{"d_mlp": 704, "vocab_size": 32000, "attn_scale": 0.125, "bias": "none", "beta1": 0.9, "grad_clip": 1.0, "seq_len": 256, "train_tokens": 1120000000}
Each number is 128 + 32 x the weight over the matrix's rms, rounded and kept within 0 to 255. Layers, rows and columns count from 0. Numbers have three digits each.

# layer 6 attention output (transposed), 256x256, rms 0.0633, rows 191,255, columns 0-127
160176134178120116162144122160100147131167149140147162134166140087112097114104173155180120134170138105081164153146152091154136092158106138103144136096188074106118146092132136199038084203152060139100098140074138112130130143113099159111145154083093122141155153119084085126130110112125097107116094147097096130156160123137088088114200189128092147159100136109098111172102120188065102178158
115131108156128141151163154171114175126212083130148150039119140173100154136146126094158153135155138111102150126149113168184112141114110109124139123099163170144117068111107128076167112149163149155124126187186110163130198152115128161135133141123154137131154126091120100161110171126086116104157133112147161152117067189080177123104158140093116104207103133123163102137186128123150110126120
# layer 6 MLP gate, 704x256, rms 0.0784, rows 0-35, columns 0-127
104114119151125117103127152135118124113143169102171098097128095144173136100122170180127125101129152141166074085085149100155104058131043146177125193185091105141162110124081133068091115159102132103129198178147096137174149108188133141093175161135108117132156109101138157122084127153150161131198153155102141077185147104205120108106061136094119196131086099112174105148125158112205215117120
088042085154129122081146154142100152143162170075174175141194195158143156142114135067061113130122082124158093097114150126154118122109077096124170162136122128185099151103120121139163143110119127088154104081140126120098084139124084078131132082142106124125170119085153166083113108147130164166137174168127141145121119062142166164092148111069129088080131135119117110179173156221172108097068
083091117062155101159176138101193089115088217131138149059142163153109156151108195186171111149102094213140139089150125164191127161072076136121172156080180060126106117069192113114073136075111121121135088117113132064131123149170112084125092145050178157168075157143159145124110076132168068164158179093179120102154194101176147168040127160140093234175173092076153146146145081135050150094116
123123113110124077111142152113157143185125145131110129103056098177109118055079127137187153119145122147106070104081162131123161116105119134125101099091167089121152109131108064125116128111127138145110133106103111139114139156166172136129140136152156145142187142196121148137107117092106157199112075084106165173087184087113125198122121125123105142085120093100176111140145149186071125141156
102137100115136068111045083121112113179069142168095147149149115172069158121189163153113123124121118102157065109090167141123122145183100153072117131188152134164158106071119175158121067077117134104121128135090145117102125077171152146100114098134116139168150120128177090079160096100077128152142111149099184095123130135109158077122125140112193156130091051072140182110104125166145121148120
133146146093108114120147168137104143160116174104173135105166211158085146148145121187089167152092105112145071137129116104102105131062131107098100184168188110141165159122115148119135067124094162104132171114144082102143147156172109157141134137143216149152148164139107133173100165181156173154182157159149133102167134115142156200169168119148156175161169117100063134076113159136130125205128
093137084122147136142124132127120111177070081117136174113139108092131162185096166105151094202095165141110193096123125112098130108123093099137164134145130142108104112081174122097090176185164141163118164165147173144117137165164215129125120133130150163153198150178139157168150155170150121122089131112147107174184099090187083081112150159114132166099151113114115091143129089142148145091152
082108100073122106146173118106151123135130154167079149139074135113072133145110151124186131107108165107126185115123141127148134120103154096137143065127141111173160184111176152136139190132128094079131174145141076186110051156143107167138151184117189123140082118169106143131064128183140103153075126124143120137132100126159072102150096178169113179128155100142175179111105096090091125165157
116171107132109131251123135104089126118183132134065101114173132104113115104093144141113146147086113082187127140142144115132107107130102116092159082155143118118125128092100123091146092138192121132153131070147123080143106160089180109147112083121037106067122077201124161047119105125111090106107122195170137102141196113135119127106140135101091162116155166191179125161089156114148110096096
068139117108175144150146140123178137155080164177082110133165136144123109081105122091154141079132154108106140109140067111158140113092181176121159115118120169094125107092103123110160153114110082234154126123076103130176180180115105172133197119142137073095093146191131132078171173169067106159121106118129089109160206156098055123122131173148138109131125127138135097123094103138109144127112
085127126158137119108150154086165107159064143146185128080168162208129181166155169098132147085064226112149169112149133145156136071109126173180075118089128160208142179128130114149106114078134108116119142164109116064114120157116140141081128062140179129114112136190157161037059156154100072138146091165129101117137192093051102130169137108146122196086179223169081142136108145120122186106114
115206118135092142141123122112110161162171136062115138110138150152076109163130112108155129173087098125064124157142124124168173134128133097131090095165150151113085075150093148137060121115140126126180131149133140084127164107198112042061140110133126092091073146112136126107123159156131125147139087108111095153169163133128120128068116182149102134157120099157151090098219134082097153093130
132108126115100188065159194198133138122087142099134124125168095114174153085158145115109161135145115126169136153129152114145106163142107116138092104115116140149152113166102088101137110130133145151155086148065073136112186168175111142101155073183113193141099171121121116159167168153071197074145080140160082113097189145197092172119123122143087168100134098160159065131129138044155121175071
130159110107099060124115164140156099103156141147129128124097170154171126135131112159081116150110122101169098104098178137094084074138122092150122136130135178161156116114092069106109106096164095175054195101132139109152102196183117096091172139101209153152067133120126115211133102126096158126113177152158099100080115111087175141106097153145108116102208130108100131138123144110121161163143
061105143138106135104131177097141135134107134150128114122112156145063092172158066145086099087107198174164137162194169171117130154160137112173186135189105134121156121132115097119115113136131146147099111101101135095126154122131134135119127111051115077182181121148099145192118128103137080182080148152179159113124110120127131098119141119151086054206121131132123137088136149098060139059176
168149134155098151146150142139137132096146177102082088107132219188170121103095104126136161122083123170127133145183086093167094139105141104072197184124175129163123055102168123132059142167158172140132063112083131124116153101140112104123100171161061174158072154164123063091107157132170134117134099145153120099150148137169140128137153148095110172118170106141083195181108123149130056097179
096139115116111122083097110122171129101111103064149143109127086099136161103121131144151141098121118148124127141134147148111115075116155148125090089121160093098118140137173115098166136120110183152102070139118169124149094195150150075057109141147138122172130181087174151120161111074167197117107143176088158119165174119093114124158161121186171181112133075152180175116136142120115146197189
162133172136139094118172178080109141087146090135137112121171158069109183125163066133119154093107112092119165114155136099164139085118174135102102128085137136112134093120120142126203119131103120119109112075204102190112160170133145134125133094168173062130095109108120191127116133046160138136108141113122154129092118135107166108090169151201129147133161059169107161155154102134177116159078
078076088190126108143132140114090109119147155160115141094147205175106137116144157121104182118153085139178159059078148112142127081123114150125109122159180140151144118111123087135115096134095109130097070112163121099131158130136138120127086161051124076165165104158179105086065167171134166132112145127196129096089124124119141118095119118039123174096117135118132141173126212139133107074201
098097121195104136113174184114116145238117154141114135102123107134067188174088117100149141094157138125171105121139123102104150062055127151192125153152133156106097147078133116096148042143120170081102173118118112065184189142082089146117092142057126117090227126116141142065106130115081205188219237136127144110086150142106143165110073159103144181210150114124157156118116128107124180114177
088154069137123107178116127123123155072161105138108137071164171117143118103087187158120183136076108139140106150202123099132182137080090135191137136141131131135070134134110171102138111135155162163110178114093114133142126151129113174130123105159113122152203086145132140067097109104159135101133128141189108126182169133101115139142034133174118205117159126106112168105100129099107137081124
133118177156175104177124084152125155112125138116156092188139085114144082011164102133089011110132132111079175124173102168119086122111131093126130126148167107054135125179165096153097159103104112159092159116086095121093080088106082152106183175153132092124112163140152035132103156149081098147180158107132144117111159110114083093138083168117150099102068098119093156102089115184126115132098
041088117093109148125116138098103073079115137111116080153179138138208169158124113111098166069159104100120055184154061146197090142079111171107123145099126113131108087146072116157113099190108121113081160110174107129176142090113161116106098126071101131147097128137105084077141126149164089094156148155104109126162110140048154131124067086102151167142142115169098088127162142163153126138104
106105078153140073128152129134099147125140081145131157139139113157104132147086122182104165135102100182129165112084199179154098114125118128110140094154144102096073124085131117127186119102132119113104161113189101112147183131087172147123189172101096078126052088131168110088153149068125126156193090125137128105148141185117163129078114127138075165144159109134157165155150118114099129137129
157176177089104157157132115137136181089151110154103086133116122125137100148090130075177122150126121115177152095075073149083135125199176092116173138107110139121164151191079094128163163161130100090128173141148152131158092097126120096123174139157176124139150127135172196136138138148134113126129128108120126116122065139123145148108147072131131127132112124150125149151134127123104149150094
094136143082129168137099152075167104074115114103134160101172122151130114103094150166128130117113141178123056177079147134066191195108126117166051022130184097169070129141154133129098111094149168102144141115137095108184172169145168149140115133143120072135219143152153173104105125061120190134156205149107181159116160149103055138044154104040145182159147163143100132079101134144114162066102
112120132092130162161165116110133084142125116164117163147101102112184151155129139183116096124087125076102115140172182173034127152171093137149075104211168089104145129111157122162173081166075179093121111131168123117130142166131156111126083142148065101141081173096168207090183138148144103064098114089077158160168128096103101140133103084137110060178150089171179146178136119164163165174130
140147072109062126144072156106091071131122168120088083138128122130126160161097147153100159132135086164115114120179119105137136142149115114103090120113116123139115142086049105056121137031174147151105131081104149116150082142151132098091118177140102145168072109108170139137095069118184151140123078123126135122128161175156114103103107165129070143056044107162137108171164138131142125124144
167133155077145103140141142079140118128158158153147137144117113117161154151063151148079175147147134141113099117161135092154084110120133136147135102155146127157080073134169125081101172125083130170145148138144153187132050136125127136113133131140145111155143098113144102121114130104145140096155153122109097099123158117171129112126162151165120144148115140122143084173180139173095136134153
118172163100120120151143125152143135105187167092193059116120128129146132082157160096103150103151131160102056138093097063103094138187132145142101136115085127129141076100130165116109136104117134082180127087060147143152148117111153120133119147118150113115117102136128167157043135159117188117144180124106151138096176086105070140157140121104141162112149151146159107178159109071161147191109
142084128097103135158191107102090100143118171090101106127128069076103124161094065178103098136140186108134085131164100165146101124132190076125101097143093118137124140122174123142151165147131148126049087133118111142144145115128101171142126127124111091117108106127161094143134148184169168121154043106146171105122092172141158112094155107155105147136080083148106145156155160121119098129142
089120073103151086102098165089145176120159150155187156149170201131093142159115110126117101102111184109095191149124190135117127086132114127153141083080131196185131104101097170139120153213129077134079143172114101126178146168118187101045161110096146077124121132126102152118097127123115111162140131141131075172139105078089149168159149116171084152112065140119123133109081175089066102153171
089099133084184101121171155140132173121181192099162125117163136099137110151185130113175127131114123147142165098067150082152168158126167105201156154119127138122048115104129165101150138094106092144029148129081126133092110122140137151109155158156165109160101116157173127086133168108187117141133130093076104123165101161149115139166183075128067124111109165119113114128075137163113127180116
113064136103119085139133170118154196173126134033150134125117124118116127156144208111155139067041125173133116186182143147118125098095164160139096176122094127080135150128121165152047099142122133056141211105153086141097150080123180163128115124087145120142157114123138130172169150157118117147151140178135100111180175125171101179157142163144143159130130107122113079130105057198175117183119
107158113144130133096126157172110194094104174144136123139135112133129185120166117170059095125084143111131092177113083045201116164093123125111139121137165201163071134103180120116186136095120178088105112163066211134102087118247078179114148089138159117111167130129175123126065130122119160113120112158120183135142211147119143139080099153128138142096093068098107189109087149129167140105160
119115148118132128087132184140128098119130087104100072072143204099153116124133126100119106071101157137163132168084096090150139098170180107155115060182133128108132141127182104099173129092125170077095141167115096112091134098180181109172068115153151129119124108104110173125138174142113149141118110122124097075117159113085124095119127116139064158156168113151125139094071199131145147169084
# layer 6 MLP up, 704x256, rms 0.0769, rows 0-35, columns 0-127
160144091111105140198149108114187123174126217146087143161112081090096111128111110138145080139113083139154141149147115133184131167149135154096157081176132170140119121153136112137107134100108125158138143104158117088153120160178176140105023131132073063127134125089094136114091179128119070155056139087168109117139138129133131109139144145144085098152130117119130076149205164117027102133139
138106146185180108107112128158127148158166115093097150159102124104107116111134135153077117144094113134095153163095113198126129117163097096161187133135148099142196127114084120106131166127182121151143099083117111103167133128131129125129170103143084111161186119071172154102152152157173155171131122172050121149106109141103124116119105138158199140072108070150148082177142143153136160110084
084051092077162055112176088110174181144108164151123170103220139110147154208133174179149117161109138175136191108146106127129148157161157151156090129133186085102141086135108090105116176127083143137171169131146158129177134135127132184107102122072130132125097143098105139165159115168109107157173175148112156104182174094158131060117143097083129130115112078073158123133153116102077159169142
102110147092077128140092081144111163087176119136112144112117104123133091117079158087086174074095140149120119074080031114204149136104115133116176093147136106081082099130121137128121166093074175108175087064127194119083100101145103116087084110127074123160102090190143087207155136151095063144099142082118099113153148077176177146158145110148075144161157165164131133104174080135165146116136
134137164105141095156149111139142198098062126146123162159142217137129115152127147129132142170140162147166095122162119078131130120100151130151138169118118127162144122103138069184137131145088154133103150105131185141129111100176142087109105186082151152106138197101159137173128173066133121142145143144136130120115166125124148049107077114142164168106125107135035172082094089122133146057091
109145141128127118114083125104137092153170117097149175111118168113180119106106088163120146166130136090162110205138105162072116184110138134083128119171126079141147108170114143065109105084082118151124088084139070104140180177102063146168159175125135155113119160071143085150158134172178138112149111137111111117107110132175113191165139104167172111125134110133144088130159113146139113165138
097073121142085139100134162123105174123106088078132103094156060119164107122159100177083119143089165185120174054150094122168102167099129123181103103128081143161139176142110096094150155100101146084147139172171175144130158198140098159092155109157093132170176139167201113117085133077110152132106158051145156130112172142127134213068151125130122088105102082073128178108145109110135140111196
149219136126128145172120157127103118082120065173122131133149154098147150077082139147163166137104154118124130153092137123166090103146068058136158157121170108161137111147109122091128092146113127102160158161122090181129140129135165145154143094119053134155153173143147149123174113129108072109154068119140135095093099145118195071142170180162142151136103126147172125158128099078100132124162
098097165096154081104115138164113137133086140107109127119178126108076109125167104136158140126143187142127089189153119098100135180138139113135152125126112174159143138169151120166124075130115069058103135132129088132176130164090096087138140126112184136163102146120116129130144163139131082109146058165144155210118089127165117094192166166127115167162192120112133136116087096078091111118131
126147137132083164107161191101138137120151085184100158134160112106123124124111112113106163152050137065129171074147160128139144104128142099120128172114121097084127075172118121164148162066105113104141163161110120100087103141139112104102051128152130125071139159137168075074124135171102069190042148117156147124122140145057138090160097134092121048190156093125165129053097146161174135099114
121156080076116112125141090150145159192092095073143157136160144111143160134169093124102172103151084173141179120111159133091138148099156085124118164171126140146169087062128112030165116172128145111127079098115098115075130113123159089107145124146152158099085094143038121138121126120160145054167152077108072132121097115129127038173136067102103088142165132093135125198155117135123097123100
146091126167161155142147120183109119113120102152085086113153180078128161165115147083085148159127158110099099185082141112146179124151165118075059133129212097131105154165162102167151124143130168124150072178172124171093073167082142077162107161124099143118138137108177119124142126105123171096123140116106120140139163147108150136076122115126134116074085091141071104124162134135082161170090
112134108157112134122132166036187115082120128127100126154111134123125156089122161094101101135087045128141101099155168124118140139112123136143124138122111121171116169180168130107151168153102114134109101164118079141081168122137164064122086140091167085146148118129109191154109144113092082117136142164114093178174154156139131124117173098114199132119133139170147137091112120186128114099097
125154151118092092161104164159108102173101179199115126105182095085171154160089181099127076092163126149137118065141169146098155152141192127104078180170155120147091125136121131111169156159054118074142111105103131166172093152116075102082107157110142154134163129093146138178103057123167174059117113176128104143132118142134071117172170133110100139157095185150129061102143098066172101118135
107103154128165167129146109117117113132169195119130089080151116159146077146117138129129145071164080117141119147136124128113122119154143099129174099160149207103145171188139115172131102146090145121091171160121129082157030109099116070119084215162126122127162173150134138090142103153116110138173111114175104149152160081099065091170075103087191110145140183143055144118125196109069152095157
120172179113135146116091162141135070182125123155130143150113136153131143137125062136154126109142111121104147095131103096116115115162113142113120123159168162110151164165147180071152081125152153067104121132111157061189162124151122133164141148114165155176054074121118093158120092150059121111103177094177123104160091132077169132161070130155130133121142182102095106124147146074116127102086
137146137097175105129184160144114120130083128124146125126102109126126064119176146104100116079142134140140126075079106094088099089118120142109116107127119144154119163117145153147201093192100098103137162177156130158112119157094142088143042089102111116083127209090153112156108116173078174151141088183143124173151225106122119097113170155139134110061121187153145060107117150145101166166205
145094142119129139070170161098121139166110141152088189094115106057142170112099102139085116096123130129148129112127112099073153134118133140123105101140164146191126116140112135118130102090124072119074134144072105101125129220111183132140114131091120096183095192142145106137121118098178133115133119166146137181099090191056113103144156130158064130176138138204110083131114099117108172100126
137148107123099106165177129154141165157146090109158154185207140070101133131131126129123079120056160080085108126170112187134156167100143118121161145155061113150100089104159161090142104155188155122081126108068092156141150055079098160111167114130136099125093119194191110127115107123091177190152081131109133156152170124182145056172151179147173112060120067142220214102071091159123128129091
145136189098124193091078077156103150125121125097177083131109135117149111041125148143101129149126113115180145177120110159118179155119102103140135018082144137156144165147065127105144184128113156139152150163106109133124146120156092123126176131101096106155087110189183110123142117176159078140139136134102148172135168115076159105105133098123151104100135041141063075137176169128115130167130
075062144090117075081123156191092170153109132121144161154102109168111141101121087120193121160164055156117165077140074137100073112087145131088105111157147161136134113087170109167180123153129117126154096121109043100160119122120120106078149121142152138160097148123162142171170142137112102167106159135126091098119107060092145160101103089121161101128174115112108187148089154170119188098119
171108112148143094108132109099137175085107122138226147107072105176152083063140128115070055121158114089141158097095160124123118158071121149129113153117183157093116114135134137132139113112116084174092123100134109077115101142168038141107155095160078111082139134144160048084084146147111103118133119095127156129121179081125072157093136109118138153120121139130105163059118134130128140125109
099097079112182053203108138166162110100161162112089116113136110091123186094135154061109152098224111119132147071175110147213107123085102164163168140065124133125091085171114090162102123175174166153193149141138161162173121097115151078115122101120135157188092107114068147165199116138140142033142107114128108116126147103113172103099132161100132172106115062179127119132111146155088111166125
075101153141118105137088160159099231126104096093102132087163169128111098067143128094153124144077163093138125115054162126161100149106117127134101166127162103130165117147130094117116112116146139127142140088140099089091145155182190078118131101047169117120142116156145116146156133138092076147094151138169151083093123116117124101149032173105187147132117134132103120131087119139142176125147
094157130132112076129082150128170142114158122164108109124116155117087126145132141152069065080178116099147122133128127120099139101121135129152087160151134169130154191150117125163141119102121140133153168099161167131159120093117146143191091123195102124131092164147124114123171118147147143151137114120140135113167126171113154116162127144116110077103144110145161164142152116146093085131079
147076090083116133127124094087174144105149122223154050149115164174192160081111079161128145128060112095052073151156089123107167162075162166139147148111131139190148112120168167175087083083126123113145170132107109135109156149151088166119102156098120145126145205167048194165049141047131105215143121143106151122148143141112078115115178091136132107172121111087123071117173159177072094116125
113093144160115114165095047133121125161114096138136151105092149120109161144166194069073181090107130109078141079121124084140139174164123151165236143140177160199150124171152188129174156107145128166103135165146069152110102122128043155104068102094138191180058102074169127060110138081117116217131113118166105106138119103133130106175097173099179178128188139167051141062163160124109124159128
078137156115102093115153107122138100124089068076101167116046102132101168147119124084100101096112150196149132122161142173144173143137168140111132091097145111043173141132108111125139171130136167080126146132125108111115166079130084133168206107188151100164119193129133126102165098130104048141142126107067048070163151097144142094108115173108113068149088154144097165120108144101094100085131
129134114121124132120130117089105156154176151092083108186056143107166129135154106131104187178097080099144164179162166130136125172117204163111171140125121099142115180123114169097120119135106093203119105184099163140091091130100141067176147119119143135144093074053106113084182101095093157118175112102123131111102085087109173114116161136144124135153109194114157128074120113127112184097158
135107146104127142112116111119166088128066138122122165128140154131098123098133109166138145140103179082150085137103096177060096110100077072189174145150153133114109135144093189074157081161167103055137160121092181153171127105113043171150162144160103075151183099156159121210155123111138133097088107147134122139128182168196072104107136124191173120099077157109137102154144081144128116080124
099107141137104142157178154139112133115098124100115134109171119159119101141171095098188113089103164089082116089129118145131163190139133099100110112130134087092069131129087151146109110067123071131068116115158112108137155111106025103131144151111123090176123132151126151125129201106117130149089110151167104079148127159090042087156099118138157144085141102087126139069132144170182120144149
073133105134121113096192125116157111131088172099148100122144159168135136138159176100095160116129148124135150151119172139172152096179118180131138135116087135180117183178142125174139165128082092143125165108174126169118104170136084089145099137137140096139105045154125156144124109140139134113132182091111118100098100137111140188149146155111138046080130134164108127112093160149075124165116
098116105131104136100098168136100105212137116179124133113185125143122163139193122084116113101102155112140094071102139129153188126106137099132107137165130197159166107167144111105138079059171087146120094105114134120149121106106132115096161173119106071101097098098144129129184119131111120046112113134095058109084135148122130162123088084171092146151114157195064093153166137093132154110143
161122129130125117157107116088089124133160061077182094114124127097112194160160170149147166138045082152123092129158146167060160059106152124135153160121161171119099134108133145177097088094136121141142126125132149104119123126090104117106128148074152096074138173135160127151173141205115075130139101186122086159121144066157127157097168139124182131077140158103149169160118150164135095142126
063096078179140167127147135097178206120127140163173167159182117139150122145212124107132131089088108136107178158063163133141157082116131148108047103087152124159116117189107161147165102080182131201148094140154142081113134134185100100117176159144148139184112132118122162078152152117125139183153080151045168145134131143100158149106163158121111090095107125091110179102153109135152118102166
119133075127095108147080183096085173146152139128162155122121139203123157140098106139092145072199137115180096106120120090132063162112121140082071124108160113133063115110109130091113125092106096130102153109169147107135160138077095121161122132132114103142117166181111110095129131144175120149166170099165100083153130143159147129082190109102144147104128150094175156145073109109111109113156
# layer 6 MLP down (transposed), 704x256, rms 0.0718, rows 0-34, columns 0-127
125140134143078124121114110114114073096094155119112109114173073144128091072113140105102195089089149107130044049121139099114091072170105089151126185143164151126122089118084163143129126178072114144130139164140164126107143104139107138141084204133161120180135094135113110168150163119142146138180108143126188134160165100184000142125131196193170163112143120170176097144124114125159145079166
079111102118143204069065119181209146121118142138082143142124164125169146155105079131160073147124151124184121140132068153131116136114135102187149113151119141117109084095113126068113164068116129070144145128108146196088151081085153084182121153135093142101138096065125088126113117118147152154123093133093141121122121149129094115121091137119157136088149045123152161179043116120202159160135
131198123108216132165153128100171105091111092124110095148164173099161110141127160142144161092165118155138113097130155057111087144155148114160142152142112050119110119133198057122098127100138135110147165135081181166089202132107102133091135093154183172166104166113122153117195130134114129117147149073127108112143178138143137112113087114121134198147129132147182124199117098099080131105057
062159170102102128067148171146156115058104150138183126080112107109137122139134146090145088118149156117130114132094057103123190133119183119133136085163092160095159114127101181133115114129067115084103104164111135091102136054082090074096133065112103094161064101126138145177146077117125102159074121141099173078107150168180163118154198128105167099118154145119116215156109152101133210163142
148133078140218155120137093068077091144162123135130101173098133150108076129153153135135138189136129091095186063141114049125134150144077143094143130145096117135092085134132123120150111106168162149131112118140113174111113120141104107139080092136155125139124129161147152102161153222068121108109137129167147140031086095128108106114141114084126088174160091152099128157139168135165180171131
115123145183106130108113170115188179149138118155160123065099103117137074137122131144111147197151136121137130042112093128139213175180108142130124117112137085082131066166120128112139119136114108116140133151130071168124138105119086148162148181069095163182120128134102122155125123091191171138086082135125150199103111223178091095102169077166131114189164127140116109132118124128113125133102
075119118208156118082103183121150155127118072149123143162166169166180128153166098160145080170152143147123171122099103128179157105110180103163096146132114164142165124167146090062154086134114126200138155133145125122147129136140146199109110170130132137142191140188140108117107156173092138133108145114152133169255131107165043105142114123124109140087174098099154182097132117134193168121168
147138152155119099092114054103144138156140114070133153202077155109109148165130102132116115134167132145162097141104092127194183154111090181124145167123099140132131112134126129193101066082128111171135144146138180138148123127122117119142108163154122147132129101124131128114159106097152172128086124173178091064104146100133163199097122157149059080102138198121086107144172192163158147134141
135130138128113051156172100081071122118173198169123110228145076128146126119164091101133169135142121111077160126133157177175107128104110078089134133113133165070166137145065127139108131133179196122132085201151118119167117181125142164099172115083115144143112104148168118086108110063106128094135105136131182154141155144121113127130156127078108163116129150133136128164136109152168083137164
062159109153085091132122125126143148131145107122136134068147115134076122114152151147144146135081116096187117084181117181127166168138136131133105112158123142138118109092150148184084169092112143105120186149083110116118105119119140152105120135154080062104185151125051080126145079112140183116157118128133150127156134109122148111048099139136138132115123099135152148135165113141114072067135
144153122065104080149160096052129176114108150168080076086082102068097141081099051170165142125138131133188147117095114102109071142124120139117142096163102107154154109122157140116123170135133149121148079118100133134209102081156093088161162173132106119090084159119076172171170110105141114104152143153121105153139127127147116124101165172087161108152126148086097108164203141134132106203151
185226156165166123162094127159105125161141125151125178169133123105121070150127069072109070140176124137119198200121129107104142124142174110114096095109124122140120065149105119085117125119109097110112192181137139088083139138112168095211140142125124111129136121056161092166069086156162151113122136118115101145116109100130135083115113089119109063085127166128147084094176180109081132142119
197127109163184093165140145192127169131124101121163146065148158151137133103139156093135120165137145104079114117172159095185153140093152137145092134076114111231133058150155147083156116132117154112153119148098161150151111143165143184087110101089140123166082143105179097072114108155138159141071089085120117160049134098139117115163137102098165121085117116142118085143092176151166188135114
130136134114040089084144112129141096102187120126096106000100097117174151124087126134111084174135171115135119149123215166121162151136187152105090178149141103134143134111115094071137139134098116109107123076200122130154131131139132136126090175184150136048066103140111107166175101096128176068089093125142073154190106101108170162146128201136132135129168130135140130128126122102186111149109
128158127115100169111124147120143148201129128178113102060127095144167077133147128140158134124135181121160079203163070137131089080078107163100131132109145141120109158068130105149087097114109108090103189091118112120177065098048146125100149104136105132161127154124129081039168117150172154104145124187166116087077154149132162123141095112151128117118085106102128178151118138145111107117152
129138115150172167126155115075103092144114122161146167204145047106090129140159121115155120147020100173096158130090133118151126052172172218182126160111125110083140102182096107125180124125091144108168157141127082112172133123131142149125136130088123091152143108182108119131131099103118187093165148150127144141185133142145093128145148095136144112161173201079120121098115162154098148141172
150121137121198158070150159151111132149140119118160131153125168139106123138127173098136102100166156157109161135119121082169138120098179156100147170135122109117186098134117151177112090110108100126161173145117108085164159145136137167116088109089169132057116094150110053116124133212140150150175086128149092142100084150133158104107126109136098073091110144147129092102134109187133117116101
178125163124131089122168154091089137167139046146145117179136143166125179111123106143080121125116157069098154081134120092149122094191174166112130135085122160096141081137150139108170116136116115098115101142118126153058074124064133171170187157149185060143073140148173136116102125195172136082104124163127140144116063132083119135168177126108096091166127128176147145096166087152108144119077
094104043140122120144139125101133115128132133158151138029139175171129131132152138124097172116152118156195111122114119140152091100090106155114121160121172140105161111103125125061125120116123072135114063135119134106118143146113146111154107126095127115135152142158149102092115169139112135112115105129161092107088180165171122125089153125092122144137148120114136126170149165106113117129165
119114038112155146130183122152170154052137103143213120131135132135126121130111137159078123117086133099111191131117168169157159093150146051134189102183132046162184107151157082188120161091128132140085206118106141135133154096180172124108128137103080108164084197209132173149120174163107082158093112143088102138188163107069145135142008100124094144072099063198077146117141099137152132168107
105076087147105122135128180141117109152111087175131168098129157139149164071147073150124167160170088152157193088113132128097079169129126153111133097148144140104108156137144128142099156106163124148117134137042103078091185150154154118123091152137145111151141106140169182170190159136084134194152111197088118147167130064162116127091210092097161146140103127151098099152173150079119159075113
103117125130140125118109156128113130144140143127065129186141139100120144186104137136182181132096130147144103128104113093142124125158127125124108117128089119170142145105120110116122142141144174117150122114133131142125152150097173138145113109102125128146129109128099181135180098091136141147090139147132107140129112137119157139163140093129123136133141138122174084175125144104157115123141
147159212093169107173205125175102113119129168091061157147094099131158099117076174121187196152121097176119170192177088139131117044103166081156159118115114142104082186179123180092099176121122104122149104116156143130082083150143173146134109151135128161127045092129140161158116185134133189076059164137114075122123121132117094114142168100141178124112097140126182151071181110103097095149146
089094121098124070092168120205094141112126149225104169214117167094090121106149174187118143115085110156146126131062154091179092116125156140102121086190125134063124139097129075143133056104128119157154187117150141128112186061125202137106109156106031105166136134088115116103135151103136096148170145061126184125147123162166154034095090099103114148129176096165122137135107076116085131178147
161137164174161170171150114203134135128116119101115124195141080148129124180087136108175183163101127130078152130156103129157138113157124102117166132131121102130115099133117112147117120104110139164082111133112128214174109136112091122060111153071121096161137127123128135138037151144081064123127174157165118115093112063141142134083094123180119170172141108141144098127131135101130163102141
116150151092137117115131108115165111108110173111158163123093112171116150112138115101063201139098094168116112180185183156184141223150118174150103128170139111203103112128115129141063122117166138111150138159092112096085082139154105109096150106164108098084129178110164146168110146076133162200067133121104125128000097153162134098151087084112181145189081161108124111122176104141065117101120
158188161152177177118148165118137083135117133182146122081096091126092141114105100121119106150144112132138109090076097154108130100107128074133087164167187110167228104119126077101144131191134101159185091109102145172156145114123161072171132176115113104115126137114121177088131165141158141105144171162115133134057132097128155144118175106127138100146122124160181096180148138194130179105115
138153167085148127134129117092119067174128174156116125098188083102165150144118162079135100144194104103172133132114135193113129174111148139130125130098098156101144143151130086115126083132123138169132138115133083135159152180170130097084141070155167117180129084153114129176093116110138141136136185113159138134172106092132166131150182175186109141098088167168132106116127164111101160156153
125105100135107159096094130155148131139082093150103110255141148131058145095157153141082092148081102140129135147117109115089168164100090129105117117133118073095135187162077141153108091133113135123104139119052145131130179138123117164112113131113074138087156118130159170053151139181119114142155094130114113098094082184120128146117107119120153101106137124188141178104072135132111155120135
118145112083130142141168155145101117141122119185068080200132148119110160120122113093096084120085137130082245124110152090146140163088172169135070089066111152108119135115168090191136163101128117176199097150094115126077124094106161088155080107094161138140123140080135101116084173160117112123084124111147137162126047107086172100139103163061084099132136128150143173145126081176132117128121
108118117106193107184147119121090139132130138128170116162082123141100115180127100120147145121118072111091116117124134119110183140165100124122170147179110112120113120099164180150111161140126117143110154181153138147167142106131135117113087122101169133061122109109134174145146124160121133141149122121183119135159184173053099165117081158112118178134137118106113160064119148111079114080153
100138149134113121146103120119107124161197086177123072193109093149114105162148113195143102071172067102172141147165106123126105156155111159108068136122156146059132121097167115126152131123159151137154156174115180152051073091153128120120137136105179112179110159122113113127181133111084106144135130128149161146159150083161111125144193129148153131099138048102145128101128123132113128147157
170119169115109121142104131161119120096072164118140125141102067067129092124093122069133117136179183173115125158133040102106183153134059109084129206110155091102109125097112095152091126127118178167207133148139176115110155142125137119086153120101129188174114112165160161107083141104132199145151114240173136173189116162157095173133152095108151160137130120125165157137118112131128110151135
159151102170089143144168180120143137095136109110140147171115157114149148132123110129143092130116113127117120147109121115064135092098156097145092209149099073126115141160124134111118129125099104123105156138162086111124153083083114107141129176118126117130140141149160181078145169150128151103131144060136109106180153106172071143116113105166150142079094188117176154163092159157139116129123
148111104137178082120167128094100107143137119082164153206110126137111139131097142070078141112098115095087128104078142139130122158116071103124079174100167175100152091143167145145095105104141148167162051100116147123124129172118156081112163144139158109102105136134163155088115167146169147154167055186178070074019087117134099142142135140113128078141100121130126131202131098177129082123155